From a checkpoint of a small transformer trained on Wikipedia.
Size: 14 layers, width 128, MLP 512 GELU, vocabulary 7774, 9M parameters.
Architecture: local attention windows, hashed n-gram embeddings, an embedding shortcut, skips across layers.
Training: a variant of Muon for these matrices, 206M tokens, 12580 steps.
Each number is 500 + 40 x the weight over the matrix's rms, rounded and kept within 0 to 999. Layers, rows and columns count from 0. Numbers have three digits each.

# layer 2 MLP down (transposed), 512x128, rms 0.0744, rows 440-511, columns 0-63
472535460562438520529500475432524532418519436593499510500460498509561526518449469506520505481499511555479480547430540556497490517482560457580454468478478502459464432517442505432457569506491530
497533501490535444487531547577494506469528492488410503448455490472600504548424464453507412527481532465569481506413420506445513551550599475536492525476556556412480472510468554558462523500499488
536491500500464523495542550532530502464475522446548517512539540544484482510497581466550510460553503494464490423389508470473563530529531455467516503498475489490368487488504503462496602440574536
495488473483459446484465475543451492520513486499497464469595432484514525541531557499459489452490527518496474460493480472519384462446488494424485452423524543435502542487517479525454505467452558
561443474509450511619483468530484499437392423540538459491511481484516501469447532473506500507536510524505519479531535437549521567530548457487460516506453570478445529556540504550495438501500550
479523525566510487413506444484461503438488500521445544529541468474503451588523532566522520514553450486521534532519477497495492571512483528527555469496510500488471460481561473523445436459560587
501475591496481484495414475531502519514529504484515537494474470559512549456520479479487457537534522494467470524474535482448526542476457466434497524449480588458488546516565499520479608479538481
487509404419504474478518498557493562512538526520487534487542533487439454549559460494491477518514532564534462489510530540522517545555544523443510552541487475551545501536486452511517454500466458
529495442438497473398457455560410517503470451434476513505497487487415499487452488468496494481512596454457462549448503538505525494499494503498464446552477499528549508597511525549484470528506549
492532566526456525531515515469452527460579475527585475489574504519552492421522466515521472496501478538527481506567474506516509525495459521602436546457518442520493551478514557545492551449484453
564476407495459487519502482508495503386450564518496436426441521524499473534516482522522461549452463530510499510487467478465470474485510438582541449552591460440512528435475506462505462484531516
479500515477404493536536498535478483446510511532469485535492494479511456519416514476524459529515537584447531509509518497506471487457497534512428491463515502564436405482477569562412569479478463
469472543493513578410473519517491535558445537490500512491535517562545562514476478553432494489505406491484462568480440535452499545493462518509469464535482498458482502529547491480522544489539410
532521489470530488530475528451482526491545541537479506472594521465563467507441505500442561455462529510455527529493442493522550568447590482450510539545524472535480548438556493496478526558529544
537504575493516509521540517463560376505472545490519420521507444557495444510478495472489475437460500462447550500570486492514525546601473470453529603550512485539489570492486447462545488524517473
499514487525430476482482554545474507575496495470479509511535555488479493467515560443551450491417491477533553509470464530555467470359521517502429471412548522442474473498481505470430494443537560
469554376478477478545459533419515477450474546547550469424493527545597568446550447502503469533593498486493486530466532499507436439540510493457431488517453526492510477542506486470564515394505463
426515535477496542498492479506525520542525474484487437525504519519449531514549538556535442490505494474448448530531438522475528590556534468577531499496486497532510540576489446491481475538477476
519471546468480594475440481547564452428473490526478455523491511584529487479589421433413407487483451468471495509479452550457467463577508577524551510567467446505472488465489517490505484468538475
491465508514516543495530434505432514529497521454531480470550499492538468498496504527514496474427474497464486487446465472455467398481426472524475463515558513464515505532437428481451456564544521
456443424482532506477503555522553488409518523499495486494583449508533531533482478471458434530552465470569478508492502484518477525477520426495456492450513503515520489494547552591500498527516531
425490436540478500460564477490463560469500558505461506423541497460484478539530536491488496537465514577480464570594519472545428542440464492466480508421546483498481567447479440507454506486454573
492556513483507540529506556470507527501453519536555560509452503537456525513492574488527488466476444545443485490493554509511504525556499497505435468550512531484524385406565515492480570551537481
424565522527489490425496509433546504516509456527505510489449567499494494483540525564524531466504473463519488517532485490533548471513514487484510501545616551518507523543551486461545518482485442
499522484499511563534561447532483480503516468485459420431521574529494405460464517433464463507523482538514533482506447490547492475488476528539545541494493485550475553559454485483462499548397514
455526492538417541528508469467538456461486558481503507458445458491493474563444511479477529597518535455549486488571537410496476584463528525406515482480441582526499546470436573541549510494468530
544491482446564539500529464538529464488500470511577547446496498467454477492454488491512477463551579453536528553554488524488417513530467521496473528518535553551556461534508465489503462596555447
560398443456446508525521536495507491502492567542496501516561489543552454524487452456443494486435556523555463475511526445560511482488476536454537486522462478479535503509521483548485492535511455
464442486430514452534533489498551526526563548559480423520470539455468550486560507511567488463566423385437488526527497489466508566575488514524525541494509447508422531455506450594521483448540474
494482438491538548502491537484525540546529434562479468486532509497533464525489565520468532505534555436456525537526492477438483479532470488497568513413534526547496491550460449571472470539473582
477481501449463551553551565479554537464404501489579497510517554472578502553499566494446541495469447464508484495505553458523507510503518482519532522476511531488522535476539465531494498473503418
565579512486532514551476469514489477477514508514474530535460525495511478532578560487499511538532491525509525515510433464524612545411499530472593525508464487514527489522492487514468498536407481
505494484486550512495518459544483482480492508500507465513513490505496477475565439504515515579463442533521511543455460490459489509559479464554479519462579557460480435558517459507446488533472486
524475444502516494555438478470524515509489524518534587511423501492528509488568480598496480438453491541527467487508492441525437555589519525499409512502453476567602423525470463435525464516460428
560547432492479570470541476493395489500495449448461482530573509525508465513529423525490481500495432502525529477474472517490567521604521511505543516496513516580525481470572523539486478508522524
520434426493517603518501512462441468413456478486465471509503560482519512492531488510459492456475438514503520500525446522430516447510449564493486445528539526489487514540566517425570503434509496
480460474515535501469463484527441552502464448500504478502555499490524458509496513497522506510525378510510506533547532520478510529519509480556476391418502449502498468424431507452461498504532507
512494507470491481470475516518552496449517516496501508499512537438557499465595455454553450477437508517434509500464506491613428522495471559470453508522506463542488461511503545473523380499520479
588453415530526463465474522443462444446475497496545528538530516454464470552499459478516588504464526521553562454529535527496466497475529512518498485407433480450528458504412534498542511557463614
460524448478508497491462535439507489442476447555484480511577486475503540518489555435481491519512541493571556524504493531476486495487493502528418565478509516500525475560582475511460475420544500
519533415498512505501486527392507524457468465478504449478492512547487503464519503490452479568516382572544505543471396437506551531493554515478512528535529560429425412526605446489496485497545481
532522548505541508454492490530492498493471484504477552512502433452520483484551463467489548536557522520502499580514520450486486470533465494508553528509386499527517532497510519512491514535538556
498503559479480555495597497548574470519425539486542482462507561497502499485550504443533478518486467485492490478464409462478569549490496438577508414461516488536565451454531443456435467512546516
502479438576503513513508519495544512519488500464535453557450499509466461454553486511544523547523486527512474510514502461431501498478489523580498502459512555508540472498525488496530542534422454
495499565566542486500596478527527560474440472471453490494567514434530539537507506517446548569464507514520435501499511488473438507449493505510533517480501584553480550507564473478445458461454452
498503565521498452469501511465543539486530425528545538456521533511509489464485530503540481501504570476546510546431508515522536445533416550503469530525417579485419546461474512489491494499481547
520492440527516601480580531546533507568462560508421493541467492551431433481534524462471496556475466488470506497471426471517541501561507486469563517494479461573416422448472500512509461479502438
462515513467521457483543506550509494446501484471487462512515429558551440453456503497451548535509515507474485507433482476529561502509580491424485586549521547443427443556544478483452506482474452
517500483469448550513544555540494497512514460458501517517559495503467474521516516453538513493424499462475450546527488436440522486453534492585548522498489542518510497490449545555505473519455561
510551525527510461530533520424477498498532486556525568495517440512494479494528462509499411502503515491558534556477454513498482508501453489438512508483480501533522472528528426542507517488457539
475435558453493484541479455524478394488432525463542489489446446537457547536467536532535515585488521573417592520522486523427580487487532518447478587555474553485483522587446466443547562426536462
434521580490490475502550495477510489572558482381527494491471555568504500450475515476558530576543482427518481547480531548512462458475436529415477467496572468439486493596476560499473500478497514
570521534524550469514493585489464516478487490488443503461527481467505493494478598510539483470474505514481469512519452523550499509490461488532472522514475485458486559490459522493526489490479451
538514446508437527498523533610445494530522509437448446569564540486436543487538495508500521477471521474476550501516506436463582484444493476498446540460478479535474518540527483476432550482525526
506532479496462498501489499525510481498493475502602498511525535520481439480409501406435526483540470502544430459566480541538547531502579527454594555547469516478523506488527599515529452474505499
480516524523534472493509511525540492425584518499522492548516489442524532546514516520475545467536455467469462434503486526517473471468553517560523425507472451536505454490502510484460496458470507
464432527499518464510504483490471500477466446477491436488520508492476538528455529466523442547452500484506574460417498525466487445459424495493545476475554464445491530496500454476446519500572553
466514505461543500503543495566474529514537501536507524523516526537582469475465483507391453570476451524489562469465507446478501473463562441514457462467555522461484486490600520500478484510446566
530501416546524552542511463546489474463484530536470495492484506464498532429462499474469460494471513515455502462457547464506522477513446482513420431463485507443559415479453526558433496499562489
509590492517449501497521441534588505483555551562483575488475486479512508509512490526497523468495479574489468459582595542484527547439541569498494501518523455517476456511480568522513523479540480
482513452463426523509577530465491559527476411517449544378460546495510448505473453512602518474482491437504584438543568527547453447446449516592464470446552518477486507528601562473461516535457510
571519496523494546403570431466520471534429503472582488450534584520487489529444456535509509487529519429546541509461516540563515487510555509492550444469593488476500518536522553460494500575518465
500504449508484465563445522506535517525506445542479503541465477533460470524520540543461464546471515515508514513480499484533457493498472499544473457530460469496547529540499585501471515574395470
476536462470493467493503441468585461510502540564514443529486584521493539494461466490502587524518488498451526515513487523491479506475473500496536509557509435473506485579528483427536509452522516
452516491527531606430518441492626522510481497385545485531508500511524479572513446499466500543530483448535516506408472482515488438457538490589502546439502549441455431440460458508398513467523499
489411486437520479412476544527453476504477430499508476518526528540488537491518490489520485515483460527511481505476457463492489528487445441543513453433571565499470567541518497459467523468514447
533432563496400514472507456477511576500458570521397452560396517577445559435462478529483462484472475455495498430493485501556521471471484466452454406527505410574559497523515518535471475486516459
519506497483435469463457426509481501424488424484559464485482587511456548493497513506455491467455560492545449487532504481487552500552561495462576581461491455478510428543475551501455523434504464
523451474499570543507499473516539486483491587535473497492524547434402550479478564503523449516439454509549458524527465557467564498505518510517482544566517568552452532530492540509540516498482476
533440480492542587515520519462477413496484435520491510518428550514407498491508449537533544546529525543488550494576464485451520515529538493503545502586487482497541560465552486498545560455511550
504540570420524504492533446513475571478530552553483548543468537523540485471544550541493545486464456484553497497526503495618541531499481545459550546490413440437479525445499516510495483578447496
508443496487511530480560505502495413476530476453465532430537493462509554471617549514510509508416497529503515520591435475501524464567510472479471500454566439535539485567527513577528525448475464
# layer 2 MLP up, 512x128, rms 0.108, rows 441-511, columns 0-63
489483542518498539544504423412482436541497409541501548464444584561537559498473525544473573534510504568455481430491502400518457506510459521471496518531503505479467479483464517490475472497444435
459545546521498467428504487466546471500498463505545552532491481424495502557484469549461497508429579527541433507562562472529452494439462495482431524466517611474546499529500479506569419498405540
529467527516470523503553452578491495547470508466410533499430462467504532486441520520553523478493508499452516473539535481437444465509480474534569541490444500559461454542522518444548455526521509
557547601559546482492545561548524454449542518453471490525427514480475459370553551515502480487500494503537555475473441500464528507465487455545545528563571536471470448405449409519470455473458556
516546487477478514511469582493518493562524438522571450471483434504500525494476501467491475481453436456479527454472475505475471460440498542446471546501529493471523539493448477491515557463428384
455471481476548544505598521465505472511489493516534422502468492495462509475451530434576560492487525480558574526472503509519512452504517491544470517542540449510519476465485520489556446421481559
466535540534488509519466506551533571533538522503471497543449505532486433526520539421485504515528453512506541540503491500489467496449433427457491448441468542441545522529521472531492508488571577
502425532495442536517515523498496493398499478500462504469467500536472539494432499523508445528520495524533478534514538535514477595416458488441490507504448569550489508508545494503488537494455508
592510535524421543455549476509561545477479539471505499454439527493499469521504443445501532482471478480496463435449475536451504526509497519583543550505468467491497514463465434564430551490452524
452541592482528522475541537502550546539471461515541567536546419456506493484493531488518516540558533462513469482533551456546533468564523511460477473496432515492509533558516539486470511482462525
462496498524472482533497503510502596510583456497552522474509491609436566503422571545533602447477496497517511466540553501530537418570521513486486498446464439428496538479619503526539446429507558
493487439482495526440507520448495514467486448448480577539544485559550517535499461487469527505536569529545543500551519450492518486485526469502545513505514531486475494526523516568496553533487499
472513530490494483413498476492575476537408447380466477568470507520433517501538500512505498505548506539530533470485491480479457515537494563501536474466532504475489496444481503463483522442476517
483586481523519424459521502505462525516460459458455498494561495475438546470537539587433524476542478613519459495503529517453456476413472519554468439466492494487462471478500583475451533492500512
503467509485501505523433458477522491496483450481535524501514519463495442484497543493521572525515452509422562424503539477572513457518528524449574475567489527558459490489540554585496533485482466
437466468404483534487501439466457574554466492486536468442377522515476537399477581579480439577522459421505521429452454495474499435563516499567498397498464491440468501425506503454662523467453576
572490449518550432527465522485476432471468474447534563529564506520488442504535490509482518478513489512527519481532546465498464468540444471467432428508486500492511507498480494574481498492509548
538479524597552473543535505451548492574453443524518531446466500500510540430415612396489554462509480467508478513450515454503419529453485501432560533451552524507560539538497508490525432520497523
510524495467518470487522526542570479460531417498545480552458522540489511499470461527449467524562466499517514507553545517543494570521508532478495564520503476521493488518535542525511580521477432
491514495473450527430488502482470517541433494538376504519504535487497523488515508461474548507560518537435489518574531449425471561464444478504471411558421528523522549462464507540443510516504515
505472531532430486495479499506508525519543440472468518502568525556425533499487445556480494488476520370536530397523523524452408478521490503508477515484491484505441514554549464479460474550518469
542483486455504426465480465594475446461448473480434502508567484489522523456573494451456528493510503459491512470495463515484565523460531480473533572414451534573586521513456478407564492523478617
504542508435511539511606509482436480472580491510508475427536493470484579493442451537521483525597519505473492439569442496492514501538526534479504550544457480580558449509528467485455552494467496
493485442480457571512527413504496455528522481550471439494485472530475447524451523507525518476470616493480419492478529517486515529516490480461544454485474517513466501520508533486474545528501475
538469463426607610478566606450464450522543561502486504522489477483447525551513511454534548536532617533537532417570471513456530510531564525500498446507542537438505452476425485533484524495480477
495462592466497500430499481474478476452465527500521502544439541581498527499550568474482520454529527574458463551487534449526413496504486483503533486531526488491499462520543547524496505492542540
468489529493516591514475482542521537532410442477482459508497524518450491518495486486484530439504483543486444554503492470565515526537495487472509529413511525560488542367550478444488525516548532
462613543472546529559475537510584506408472487489463473472517455474486617472485467516461562538495513560543548505471501508445431450526515530565452508491452491509555407491509459541506517514462484
466462496507520496518462495478485466539552455559510454551505486509459556461511563525578439517544449517508552461534513460514546559465441466522513553550523548521460447497520480540487551456523479
590521536527500505503493510526460480511511524550550468523422560492518513490549509511464544496411598527548523490478448526556525507491469471511580471514563498502517463503488454524531561402461476
465437469479522507526541461502487440494523468482563424497520452536539464464421488513528532440482532507466473538549478428526448541589533506492491462458543447489491447495430477504469524526562529
516556557525573503541508458469478501470499453430546601518445525500526510425485539545456528475492563505505527464534455473557495522555408530416517512591448511491503500540522492515463548510502527
529540482416517524488470453585503472535455421447537445490480497533443472472470562507471468570555488495472545469466549471531482483445537462440444435465498545515480498507528520582465520473531578
478448528476458404474526514532468461470467414524500450582501453517515493534436465455458505532479455503525515540425526494521486560474534544493489462525502508548491474391593538541517513426547465
465457498519455433496461459514491485565530473528499482535434437522466465509488503488487483519496507511467483463506501499567498524494500492528480522502539478531575495409494489529481540499519543
516520512482502477505534508564553511554517564520464532478547467574581474468565488454526473488456489584519522520474506439509477468520506394497568546468458504493538491451440518508505531568473533
588538492438560483537413482530491461525511444437549506497452427484453442465458456507531438484479599508495519455508509494460500483541506455533515460527559507498456444487513476492524511458543479
466486517523476483438468468468521401503477547524519441537545492467468535513491527491443531469444497560521488534450537585511492498533598462458509514472450470462527520487516419552526552563425460
511469556588439459475531502470457526567553478459486471453533523511500505556486508497476550524490522494504518487532479551403476504482483564471584520531441501425507515455500455488580557512447558
537544517541537482513516500563510481471469446443471501489439494493477547383481506518461458527579504413494450416503449507483547458457535525431532516571531449511480555473535479475508521472459457
499526462480507468495419529466455470497485497472579462460485524530497478503429522457570501517434445470530583491502495551496487499521490430511435538484594534477536454490510509511519477445541488
551579502521431499538469430466506456506582521526544583487444614555535477527522498482490504516529382540570518447419567510549521553556478465491547516510517521511514482520508497611553543461486450
486532576483517412450430467503504524495592436525537557469496510567551587524475485539494463492430499510569500485550521545550443523543585452458514444456455494463504519444479541472465506420551534
459485499548527558478559477506575564434454509571574462522502518501471508514526398493530545469530512498454538418484412516528484511540469594546489502498480551463515475521489509471488395483386500
470502500468533537493494447570444514503524537491457439520525445550472514520513446527434565477520501551448498469571536489448466529486500443508535485499537455484521527521432494469534491453468561
478502477469461488526527435516555512532506549559469495464535558506442490470432516538486502561388531474462553493525591545483550521522558514452546499505483526461562469489517570430498541432561458
521464528564549474513516577540559484380538383472508508566441551500458537468532466483491490538566491446503516457497474495455508538525542571411518561534494521409504531488484488455490507517462552
499478547522531438474532422486452521422470470520531524494487478486494515464509471551440485466581505502540489490519450563524515560531390467458524537473484446490520490539549523494523566484539443
489465427390477517407474505550493511456461473519486422517478508531449444505415549500511558477493493490514460461476562471462464529561459532515513491538520515460523523519534567493423477524509501
530536441585488508561513479500484468532467474467513530467510506549411542552491523436541580516520533459479459447490518453498506440534587557486501498531541455515499544462570483468536488526452498
519474413504534489459450503498526601605476476484494475446449463466437413526497450517497576452483536578407488482482474431449513478512477520518423552568429544501533494525504440473517466497514538
472518474461476539515500471429493477495575506462503499494491545489517524521461428501481522456519573499514549393488543495420524477451515460530483482534520493557580463458550483458464495491573546
445446566463480431532539583511562531467512510569486537567497492540539508498527542502505571480420466450525527566516509444547482493499463497461478434517454501518467517541522539524507552548501481
452518516514562496564465505424531521462469525478459423493506516477500520434491514469579501432539530501440449509503455476523487497603485512498478489480525502470507471515506528522460508546509457
506552501434487513501438529499463561568469442469468498506504429536439397485556527506518471481525518577467529507484477436514462453478444452406497493516536521517516511489415506559497559501501517
462535542438494491527442553553538495496416548537451485527484437543492516515542430551452503441545492542458436515593569485516510483477500481530491469494471571471481407487439533521507451483480488
457549437516493477487518442495478478465405475544437544558463553529466522515508517470486538502599557519495558426533498465534545515421479526438498498594464452499580481538426480452497520490517470
557486523529569522487572447543489501464541467514418516465412451494530471430537485491506516506425513485494520558390569481473461497486515486569529493520497511419510470479520521434458483545519511
436447558556573518532490536519498486561498400514532489514466535455427482499516458470497588453561528485532545510463469444525515516562409456526464453499420542547560459491480430507499454533465509
529489520497587468476501411558555356486496546547494458552536457481528475504479456483530476497453483546497453554498465501477529511560592480417538496508503546513542433508463449471528503446527464
555490495484564492545537545492487523445499460536561448454533505486540473446477515461475558468459544539496451488501514495533441520488559538464516540559478486478448501507502477506496496434533501
457518516505488569519565473481514567456508535467509518486469476516597483452539479462524535559501465497549564426552538524516464484461502464535541548484560465485454470440467510464547535513478482
478531545524448516485483482512556526514462501458441524415537518502465489394534569467559438523529461526549493433499476541479522464476498565536521477514441499477494498530479551479590559545473532
512507495490571521530513434541459548449471505485529467538510531496507502457548525504405581592492485575522507448481421508551468519511416476503566461536515496506541524506489539470557529463496516
497510486539460511497495482460549493511515580534484607563540442520507484479499488471434538422502513567445513539529511475478485505490476498430539560492486459439547460512467525417522509553479512
511559501518575449482448524545475496488521529461441526433532482487620504473499496464551496467502509536571565560484551461440475526478492563492522544520528520462475478396547497448576515496478449
465497567457479624522522518499508545459494539504420511484495514572494436519512534475579602516440541601538598526535520478446543537475473456597550579525447511498524483539498463432460448587486451
495497543478571553470504491552460563457536515515529500464488600443519475500492469551462476536440503443463581565446537426470538530513485450543522533451497506528489416501583595502505488462470418
566480553521501552436547510455549418484519512462529541564459410551490509547491450495551441476516461460488493419506491507485449469513561463427551460480482512458595528538518483519571516440504509
462481435514548493530465544449448448479450453475526471514527445448419477574434473463488481493485528594499499509473475507486522510457515440545465415565543536534530486494520546521480531418513498
492469502471487490489497461488464512494515557454513482493552572420549475477441485533457518518474495516562563447550451449525499453460535531462483665512531487538493509486519480502483464598444434